Weights of a small GPT-style language model, trained from scratch on English Wikipedia.
Size: 13 layers, width 192, 3 heads of 64 (1 for keys and values), 9.31M parameters.
Architecture: normalized queries and keys, local attention windows, exclusive self-attention, learned residual scales.
Training: a variant of Muon for these matrices, 207M tokens, 5748 steps.
Each number is 500 + 25 x the weight over the matrix's rms, rounded and kept within 0 to 999. Layers, rows and columns count from 0. Numbers have three digits each.

# layer 10 MLP down, 192x512, rms 0.0598, rows 0-99, columns 0-63
493439541492493522508524531510540492496481484502463498525489489507497516465493519516502525425480547481549492475515501479429525526498462508514488522563482474489521505513518503527494488490476489
500451470462477478464530481461505491500488475496504547470491482500543457543547513534505500482484456464478524468433521517486466497490508458496500469528507499518508465520478501538544517519447478
500510474538507453516474505456524503503469528508453508477466487499498449514496487538525458504494460522526518466479488466538505477490500533508504489508500470423503523521476492519495472498487526
480499476464457556540497491507458487472546454496434442547542521500478430507525498516461465514475516473456520443447485416473488545173536482475561458487489520470395451551466493461573498500419462
488557519493477515523487489490462508536525539507457495535487530555523523492537496470518487512502507486499535521533494504521557436510507502482518509527497471463484502509514491466468513524486510
506474501533487432536405534481508455421507492493489498533521530469498489454494499489488517476448472505533458490520513467534481549499535519503479520502490469479583458494529505500529581469467461
508577627550520495490506506517477488487502482499522502537503492525483491475511516487485481477496496498564519457520543511534543497478511488491499494454483544492496468546562500537509483518517470
489511544516506501550497466505521490501513501496471529495484480490539504459488473504544531492524550507474537469498526497485526510511508517525503530497468521477481481499500499500501464531486556
497516493505456427483521526501516430491477526519489526447500477475506466464503457489488507482507512507484455539485493489486456492504480543494474480494513469472499523514466503470485461447463533
482513448487530497530507498536493484522545487510479469477482535493529481461425509513505494485516515525492514529496468488529502506503492503503494532493510504487494516514487495417474464460531491
495469429467554485491490503520539509552486491479483498485454439514488478527571481526505470537490540498525535504506490543452471511488503511509515518488546485443509458490543501512473485483469534
499493547548482515526568491482496494489475523477509542504461549541496503495527482520503524516490522482467523494488521478509518502497485526498502536529476536473458528539507497534455501514517477
503494477475471501491476530515530537523536509505534501489509502503474469562506517510496533527497512507506475522503514510518498491508490499530495526509549489494526481483497494539470492504451485
487497490489465493483458476515529457485510504518488542536499528531452479484542469482497516528481505509481491510492511451528475528500499521507480488539502535497524523484500505437492527495481524
498503494508501500513469523543533486491551485518476472480517516518503470520449518461511512532480526509530508472512527506464545475525482476506496510502566527539511484445514505487516474505504476
505491519517514494491478502531463490519524506488515510501434494552511507494504467499496511491470517519494453495458461502484527473509487504520503491515514478472474540499494500527467491472519444
504540425489512539499452449480496486523556501490505500540531465505445495493514494480496535471512481494473558534499487505517513507532533533516505487489494456515506519494466498496467513522488460
505518481480516497476525504499489432480525540508489538481506490501457507537458522530502505484512490497493486482494469524504479514504509489499509504488518554496476508548479497525543468523481516
512497463530491484484489559505474526466525469476493505505494476511519504460504517492486496489453533506503512483540493534521506483485501526512497513507504476496563504492507503468479484492486521
487509516519521558535554508544503502444499462478531522538490524505523508477493544542503455537496493487526493544474489488489494472503495512487512490528493503505494484518524503472476513489516544
518514487453534525474494483493463535478510495491428501510488518508506523435507527454491516497486520496529492467501509516475492527504508506544520508509486519498504516511481500515474446516535488
493471507480496521554480492512497490497485522523470510515477497516465476532485489528461494507462510516518527439537474526475503563501498504536472474530441508489508499485499504464532521469475528
502485512462506506456532495482504489510502489495509488490522486523495489482515541528498452495506510485499511502503514546496505543491499495462512515487503499486481476480508501497515518476490493
496458515519493510517485513550520465506504529487493473486532469469470536556486474494489490501468474506523519517510514517487455511492512488486491477511532532530522486463531505511483514514463467
498529447500460532554514524507449491503509520499505472507483525550543494481522468464544517531527468506537547493442510490510536514516452557507520474450546473496525482440482496473498547499531508
495498508486501518505516485476516466507484510491480522481501476541501501529501489513533490489477465488481505543493468493493505487498521481516485502497492505551501507549539507502506518525532517
504427530485492475493502488507515525538468473504508483537492522518470511480473515471517492494522473488527498468529472504458485493502474502521494470516512511502467501514500497457503488486498513
509494511541508512521470520499495517498506517509510467538517529559486488533514484455518468507502499489463475484499529511538472539503492511510505528532542480489479492465534500454492491520533524
509457499525485476493508540470464482500558469541516502507506511520500503512522529511487496513512515504494539491463485502529521517499497516488484514490481474520519474469508508446488505491521516
487533463517525493510460512552484521493530490491492459457496499513448447478499488478517501484509504505473529474544486506461439482503463451499485490467466517483494492530477506527518492509511482
498443513481481482472506512553512456507488525499485504507517477535471488525432499493499475543509503517513510483489525523531478485501493526509486532498462504493463519510499497510501478526545469
485539482523475483499493543513478481470493538466496449544519446506468473504547529498507496526535504511466450450470502530493431551500517444496509486525505479515507506492516506447451490491491514
506492478531489506523552510481527471534474508550508512522554520551513501507482478520519518458496488480514446485532471512494540564496529517505488499515424515544506518513517497528504551535446483
511499509499491517537465474467453485473513539473464550543533498488558494479499524507502509515541495524526466486485499509499468531481499477517481514504492485514543484509499506464565515546497513
495512495494514502506549511504479540481518535423439534522517495508517490511528484487469487499498499525494513515554523503448516465497534497499521534501536526470517491446524501564499487480529516
499487526503515526529503441467524512465541489463499524492530488507505555447528525434537471490480521497470465484511460491476536496500504482507485498507481491525462501523493501478492498488470512
487475496546531475510469503473506502469513485518500505499496470514499416522473532485496502501493492500511467491480493499529517519498504494506493527543493468496457555521498501507507479495551518
498524513463531509505500484552483442515494468532517459484523529522503515527500496542507519514512490487498486479488477462473492519497493473503475520538470516480508489516496500506516480514486451
509489490501456495486540507466487540480491495500540516496521496446563524523518492443471495509484475498528505457497488487507501511498562554493502473509499468476510503536553498489534489505500490
495491509474494505541489522517496518508505508512457484473530483496515487539469503495498527526503514496557510467460469507504508515507540494494524454492490527508477466458490505508495530478480511
468485439450473504514492506458439509507474501464467513492492505487505486506508506453466489504464448493490489553461519478485492474497492493487508533495467426482529502569471498464484494430482499
503488492497510497517479502496480511516513465439502477503462483522497534502493523497507497485470518510512502482518497540509513424500486500493500504498480521477458502503477502482503491528530517
513520504534492451497515527507452473486467460467506530469526514523499488473530488564491506484471499493484490435499475549466531496493504526499505463456464533454501513500510495510519538498488473
493494513493503511540542493485538545454520483508495489470522497485577519475491465538493506528492495506469503508477474459475540472511511495476489502461494493467523516505506505521495501510499473
505460441455482469556490500447490539455526483518509541447505538517505511488481525575490469503519467487537516509511510506517516447515493486507515492492520517553483573541493489558443469469483463
511492555541499466504461478526427454469449559516457553507505502544507510538497527489510468482491507484503513537471501520492480500491463473504467541523551468517539502515504492548525519457504488
505546463505487538532514470501506506534509513504513485506524522457453491494467508513499489493448508499483475510460451526511492477498494517487482473514562472587547484500498500439480484498516521
505514519469516531529474531470488493481529489451454527493502525543525470511500544495502527488498531519488482573511503491561503520483555442512498513467487521534478537483489494525498517493504500
502542491490498509480507491512481458445501481524466498466511519503483495487503472533515537502480464523473476512539531537493506471496522492497490511479468476490487497517507503519518477518471477
499464466441465495496445466492477551500484543465508494500506502535515486496471503482512535509469494488507562524498497509560540478512499462485504492499518486511453505510475500512459534482526603
503519524452498540554501529530496526516499495547475508490505496504484504499484517485488480517516520501483466496433500490461495484489543473495496488494462514531522490488538503532493508520497473
506499473573499509515478500504523498515475498502492507503471540499528544512476473468489537514468446477536560536551513512537506475481492505505493509487500496528522527506475495485495499539495503
512497478475501514503530506541487509483478477480501514509507501494496530581495547480502499503564480518558514511441503485502498495504527455501503495470497491498474495496520501495508477473480546
506456527495477500480503475551479505488481481491484499471501477520494515427510461534499487493551525487481449514489494521475518471510527535500504521495479505515503513530530499512519479464466520
492526510489503529489508503492474434476506454496470508479520496519483507457467531536532525471537513501458478516465553540533447519496519514479516461513507480482492501527493506494527493501506510
493533464503492528465460509545482536468489543526537542535486468506500534476513516538490517498466485482482479471558490520474522475509534512513476539485510445484454463481519504518460473457480480
521497463544535538473532532499501484478496470510471469552504480464499496535504484516491478489512473496497519518492516478507469470504480525489516517517494448502510553547495508481488506488488484
504464479499547495508507505496499508470479477506531490471553491495544481472475528501495515464523523497494491508455523502493511497509489513489526524543505493498519522492518492563519501486526545
512545487537490497483524473521538480521486494482535495457494473435506500512486474508491530504513562501540496493497466484495519480497507521503498485511543495493499505560524501535513513550501486
495486448501445477444512542516536497496511510449505473483513433490504516524514510482524505490492485497525518510457507487491502488487520528508519561488516518504492490552530506502469500496455502
500500479472509484473487499556475457533498482486471465523505495563501511501489488535525498524490524492491456503505523509506479517487511518503479514507534484497487549489577502505472453494507454
496541495508495506483465535486487505485466480501480490493509472513491519484470483547505500492531467521540523488496482483470476514499496482500521522489493503510429464505485500502517492490471509
516509474471505493506481513443446517470485450460473509530529511475464510508512519471486482470499511509480558462507466517464507552501506440497477496474514505473541480535529506491512508533525450
506545490450495473484480542516525491463462549444478489461490519526508485530532472482503474502514498486487448501513521527468484477507511513497497529518514519518523487502527497490520490508541543
516498549503480478487553492482443523448506474515472490506507519506500486513540487460489448453525462494492507499538519499476470511497518504511495447491520510484458486541492504490538485508460508
511498469471460485511551457521437497475496500487475514511489500461473522471457546514482521504536513514488476480505504491465498514492517450496495480481544527501526474511516500527509547514519535
486519507503500483512469507496500510489549492480518512510490489493510501517479507490488483463470502503505493474519514514474503481493487510505505526503476479502514487517480503445512489501457490
502494481488499503499497488499530486507481491484526492501516553523506511531500464437507520494480439500489468506535486471458498525507501494506483528453494496532511511501475503490495521547482496
496514486494550507494506494522543489495475475481496521491455471511513482467519478500492452507440511504518463466570479501518483486487538488516502446535487494481542535468436510478468545480497474
496511499507468450563478484482530542509512506513491540523503533521503491459472454483494484504509490501477498477563518480530519550501508461471471515476498453454513497529529504493476500510511528
503501480522517463535503505525529506506487529484507484508463553483542479517478510410502511505483478492524512541518467489496512453517481526485491457517510500440505490496480505511459473521480495
501553471512518541511505530476521498508459507483490499527498481522452494491520525486532531507466490484548442443558493518484473515500515472477495501436506484513530470497504497554465471462518486
524526509508463514503454481497460497502481525509530445500475502522497507511483512509505535500501522503507490513478503506486495457487484526503512528483461509517547484513488502455487532464465538
501493489506492533495479479519475494435490488462484503512482458522505478492559507513505522492503504509489486497481522508486506485496467512493489509461523523553490526507488501499527500487479529
507545496485519509518563520530455550485496550486507529503522486527516501519515441484486514509496492507505515492508494477479512523498490497541499531489531499503523507522519495472483463492472534
476500503512461507523538506442489464486522465504488475466489488510502490489472521511514486509506525493492476514521560531451465515496451485486479554495457520517513502525516505467506455503463480
492518501543489516491491458517529462526547558518530495509527497521509503536537535488510485527501498527500491514433496522478518513481507448508482497506531509484518528521490508540501471458467551
499499485539459528524489485478526518519498529500507514533493483497515502521508475508516496534517489486479468479500503523513502538509448529515496488501496457526507508532534497495507502509491499
499478509486484502570485472485533562524452464493532507422474480474512513512508514486492515496525464505469477490534457488516477465512492493475509524495463457492509484478473500482538505502513472
489490485518513475527514511490499490498497512496459436515478505451513496502539492492492483540478491502478462478484507476483529539488479520508504503525503530456497515504504505493499524508503515
508466531438450493478490522509435525469491483481491502507503511510503501472502508491524528497481501486517491501485482516541498538491524489524506531490431469459532501501507505497482508496504494
482471496557482504527514525542532507552496470526491535528504487504544524471508515542520500490497515501507495497443431506518497463496459482480493485477512478502489505468521509504493523514509483
514537519501552484484486476530524475481502488510508536498495478472471506554503500452482519528518546507457517502494542522461525512503500555512503498524458555495447462549511499475522488495489513
515505469464489503525477492513481488490477478515496518484478470507529495515506491537481493450523541503474506532487500498476526506511541456499512466505474490459501488481492503543504475519532486
494539537526518495555503453525535490491505512509470487469476512461481507506497529477514465497484484500493492487543492481507493553501568500509499464489459513487498466513489501526495501476504472
493490506482479468525485470494542539514532487446480536525467558514514490507514451478485489520468468499479509463462510507520495520507508506477491570505524485476504522484497500505480491504508506
486449487469493524519495462537511468493539512462493456479459486486489508577515496489479474517485498515513480499516507494512515475485516566514496498489471479496490468446455500509495466481510439
499493508481440497500531504495483489518493471498557493496509465523511490496500536528513510505489495483511533527470547522516452497479518504517516528500569505521535484497507500503466471488515477
487515497496447482493470515488491508511460500494481504484486501486491479534498515527509503523511525496510466502528559517515488430499500481487514503484555499532485521490529502446508556492532528
488557510512484537467505515494533521524500484493529488487495485499518476534522536478518501485516510503486517536504442496503475497498454514503511468504529507541494504484475505497496489517510551
507464440496536519497528523505517517514544492514537508474484500493500484452484514514492528503489507500522553465474470492485525490498488479482507517488507528509486465498515498532491519510476516
488528519502489482485488475544473500512509503493532505455491507515505537478458491509508475486526504496493484460514465491475509470506470500488472500452502518503512517506483500484511487504461498
481497502543487472486510523490502505519518522479513490508515506513523491540492543490480504501533527497544503494520471495529516483501486527496493515511506480479491494472488495460464463504508491
498515523452495487589455539509483525475478508452537496546508553502534526487523495478497479514543506511561551518497535518501515471505461465481501515483533522521534524477497494464495494497491504
517498490460489507449472460520553516529515446485489490536523484520522498503478523485494492520509510499477502486463455488560492519492497528504507454440461483509467471512522492497527547485494547
517528493479500501487482500453503487524542461502471484513540497516507516471483475467506550509489476500499478536508466496537456471506526530509502529486575496494501493511523492479481489491508498
510488492459488493458499478500463498527471495506524498524493496513435487476559528467481496501471487494484527480526494507496475501509498515513496467465459475470494494512483494448501516527451528
489499548520522503475507528529488496483501472493537511522545484490497483516517535514470522513524472502532516505467484481460465505510490493510474499490463501478522507512528497540484512507465507
515525488481544494490480488514519486485529509507488460505502475547460462494497515516482513519524544497519477472551520527452521513495516522498509489486496526480557538511544503483531483527497460
493522471512480528523513503508506515543476496458476525516495542534489504463486481475483429479506484495524492495506490536522524486516468497500484493527561495501503499497469502526492506504510505